Each number is 200 + 20 x the weight over its row's rms, rounded and kept within 0 to 999. Layers, rows and columns count from 0. The size before them is the row's rms in percent of the matrix's.

# layer 6 MLP down, 64x512, rms 0.168, rows 0-42, columns 320-351
109,193,204,150,176,185,176,206,202,193,190,214,171,185,208,212,207,210,216,188,212,206,211,212,192,192,183,204,205,176,194,190,232
095,193,195,167,200,221,218,230,196,196,198,183,193,209,215,163,175,191,191,215,210,186,210,228,183,217,185,209,214,247,198,177,204
101,189,197,194,244,203,182,179,221,188,200,166,207,209,189,243,231,193,159,228,207,193,208,197,189,235,183,198,182,203,183,182,255
094,184,204,228,195,153,176,198,192,171,203,160,214,224,190,202,206,194,181,216,173,209,188,220,187,202,210,211,233,199,206,194,184
101,207,201,210,182,189,170,193,194,168,202,173,186,228,194,206,245,186,225,210,229,184,217,179,163,182,204,220,242,185,195,169,223
102,181,204,196,185,206,218,192,193,174,206,258,192,160,213,169,187,184,198,241,190,213,179,219,208,229,179,234,222,226,214,226,198
095,209,212,188,198,196,180,190,178,206,196,220,211,172,203,167,240,202,203,194,191,199,212,238,199,187,190,231,244,222,203,179,198
096,187,201,210,214,243,213,184,216,182,205,248,189,219,223,199,196,178,193,195,196,224,170,209,220,206,201,189,213,200,184,219,160
119,197,245,186,191,183,247,211,221,220,200,211,204,186,175,165,204,208,176,223,200,229,225,183,201,218,194,187,209,228,226,195,196
101,202,214,188,162,221,226,191,187,170,203,250,257,209,185,186,207,194,193,203,190,219,240,196,212,201,202,185,206,203,208,192,159
093,181,195,152,217,200,195,182,202,219,203,222,206,202,213,199,183,208,180,198,237,230,179,191,219,200,201,157,217,225,188,208,198
102,211,198,204,215,191,203,210,201,164,204,192,214,200,186,185,209,218,203,166,198,219,181,212,175,193,208,167,223,256,218,216,215
094,186,198,188,208,232,196,228,198,209,202,220,203,230,209,148,170,187,173,188,225,181,184,216,188,186,192,193,208,228,188,208,200
104,212,202,191,186,169,175,170,219,219,201,176,181,240,195,239,197,191,191,231,212,205,206,182,230,171,199,190,202,187,209,183,233
101,213,218,231,238,201,190,192,198,187,203,183,182,176,207,203,194,195,178,213,175,205,168,196,192,193,209,207,197,230,213,202,202
096,192,205,179,226,229,231,204,184,202,200,183,194,230,205,192,196,214,212,218,202,185,211,220,182,195,205,174,199,198,205,217,180
103,193,192,190,192,153,210,181,233,204,197,223,258,245,203,170,193,193,177,223,207,203,224,188,186,209,175,195,224,224,211,236,161
096,192,181,195,221,210,186,191,227,214,194,193,216,175,227,230,223,196,207,221,205,196,219,223,224,220,178,202,203,209,168,209,219
101,198,198,195,191,184,134,166,155,193,192,176,175,200,188,205,176,190,216,206,184,212,208,222,174,202,222,204,220,153,184,217,187
100,198,204,163,197,194,212,160,225,236,210,185,230,198,230,220,212,192,191,208,230,214,187,217,201,192,208,194,221,225,179,206,212
097,204,210,196,168,212,190,188,186,220,201,197,192,201,176,195,170,193,195,219,206,207,200,196,213,174,188,204,226,188,173,193,251
100,191,224,232,198,196,199,231,229,197,198,169,230,173,152,220,198,205,233,210,170,192,199,204,211,180,227,223,213,182,176,191,171
103,197,211,160,209,178,213,213,202,225,201,191,186,245,220,208,213,205,157,240,202,223,209,229,173,186,203,195,194,218,216,166,227
095,192,183,171,187,236,178,205,171,158,203,196,206,199,189,175,227,190,196,173,195,178,156,230,183,169,186,196,197,208,175,194,183
099,195,207,217,204,218,234,243,241,186,210,181,187,154,174,163,212,199,180,171,196,196,232,207,199,201,185,244,195,231,220,191,216
099,201,188,211,215,184,185,190,210,210,202,218,200,171,197,185,197,191,176,219,173,196,207,200,168,215,236,175,239,210,208,193,222
098,200,195,217,220,262,211,185,202,234,196,220,173,172,217,210,180,190,190,175,191,194,230,173,211,217,208,195,213,203,193,208,147
101,200,197,196,214,172,221,155,208,173,199,172,187,203,172,212,233,190,205,204,170,165,204,158,185,192,183,178,191,170,207,184,215
094,198,204,184,218,212,189,172,160,197,194,182,203,216,191,216,197,196,178,170,200,177,225,210,206,183,179,212,169,205,199,211,202
096,193,186,205,163,184,254,234,207,203,200,167,202,213,212,184,161,181,210,193,205,204,167,202,180,191,194,211,221,234,208,222,174
102,201,213,209,165,212,180,204,227,187,202,182,206,221,216,215,215,210,184,263,189,225,212,199,200,194,218,195,202,219,200,178,223
096,184,201,204,189,225,206,205,226,190,198,226,210,174,183,226,184,204,212,215,188,216,195,237,221,212,198,235,198,221,228,207,196
097,209,196,213,174,174,241,217,210,213,202,214,193,223,219,194,162,187,220,205,200,205,193,199,182,210,192,207,175,179,207,200,234
099,197,221,186,202,170,199,160,195,164,201,225,195,201,170,213,205,193,169,217,178,217,203,227,214,197,187,188,230,200,191,159,243
113,210,202,181,204,197,243,194,161,198,202,216,196,224,217,220,201,202,205,203,180,210,205,195,203,183,181,196,216,209,193,205,170
104,204,187,221,206,199,243,184,195,202,194,237,202,168,203,214,174,206,193,199,170,212,191,155,220,240,201,203,174,174,182,161,183
098,196,203,215,201,178,191,174,215,209,196,191,176,230,194,223,188,191,195,259,162,193,196,213,202,218,202,208,204,189,207,183,190
113,193,170,185,230,221,185,183,204,230,202,185,211,179,237,196,230,208,197,226,221,200,186,179,214,184,216,202,168,193,185,214,192
100,204,178,195,206,189,211,209,184,213,199,179,185,213,202,195,202,206,188,202,188,209,205,180,205,194,173,231,211,204,193,200,216
099,195,218,200,218,179,178,180,204,172,200,206,186,216,183,193,190,194,204,214,194,203,207,208,211,173,223,223,187,214,220,179,223
100,204,214,192,212,227,189,181,201,200,199,201,169,210,170,193,196,192,202,211,215,223,189,206,203,219,210,207,204,225,186,233,225
101,193,208,196,208,184,219,205,195,263,199,196,167,168,204,202,227,213,200,215,218,195,197,189,219,192,203,213,188,184,200,203,240
097,200,173,214,172,219,222,235,208,240,206,227,222,197,234,198,169,212,181,191,223,227,236,206,255,206,201,195,213,185,205,210,173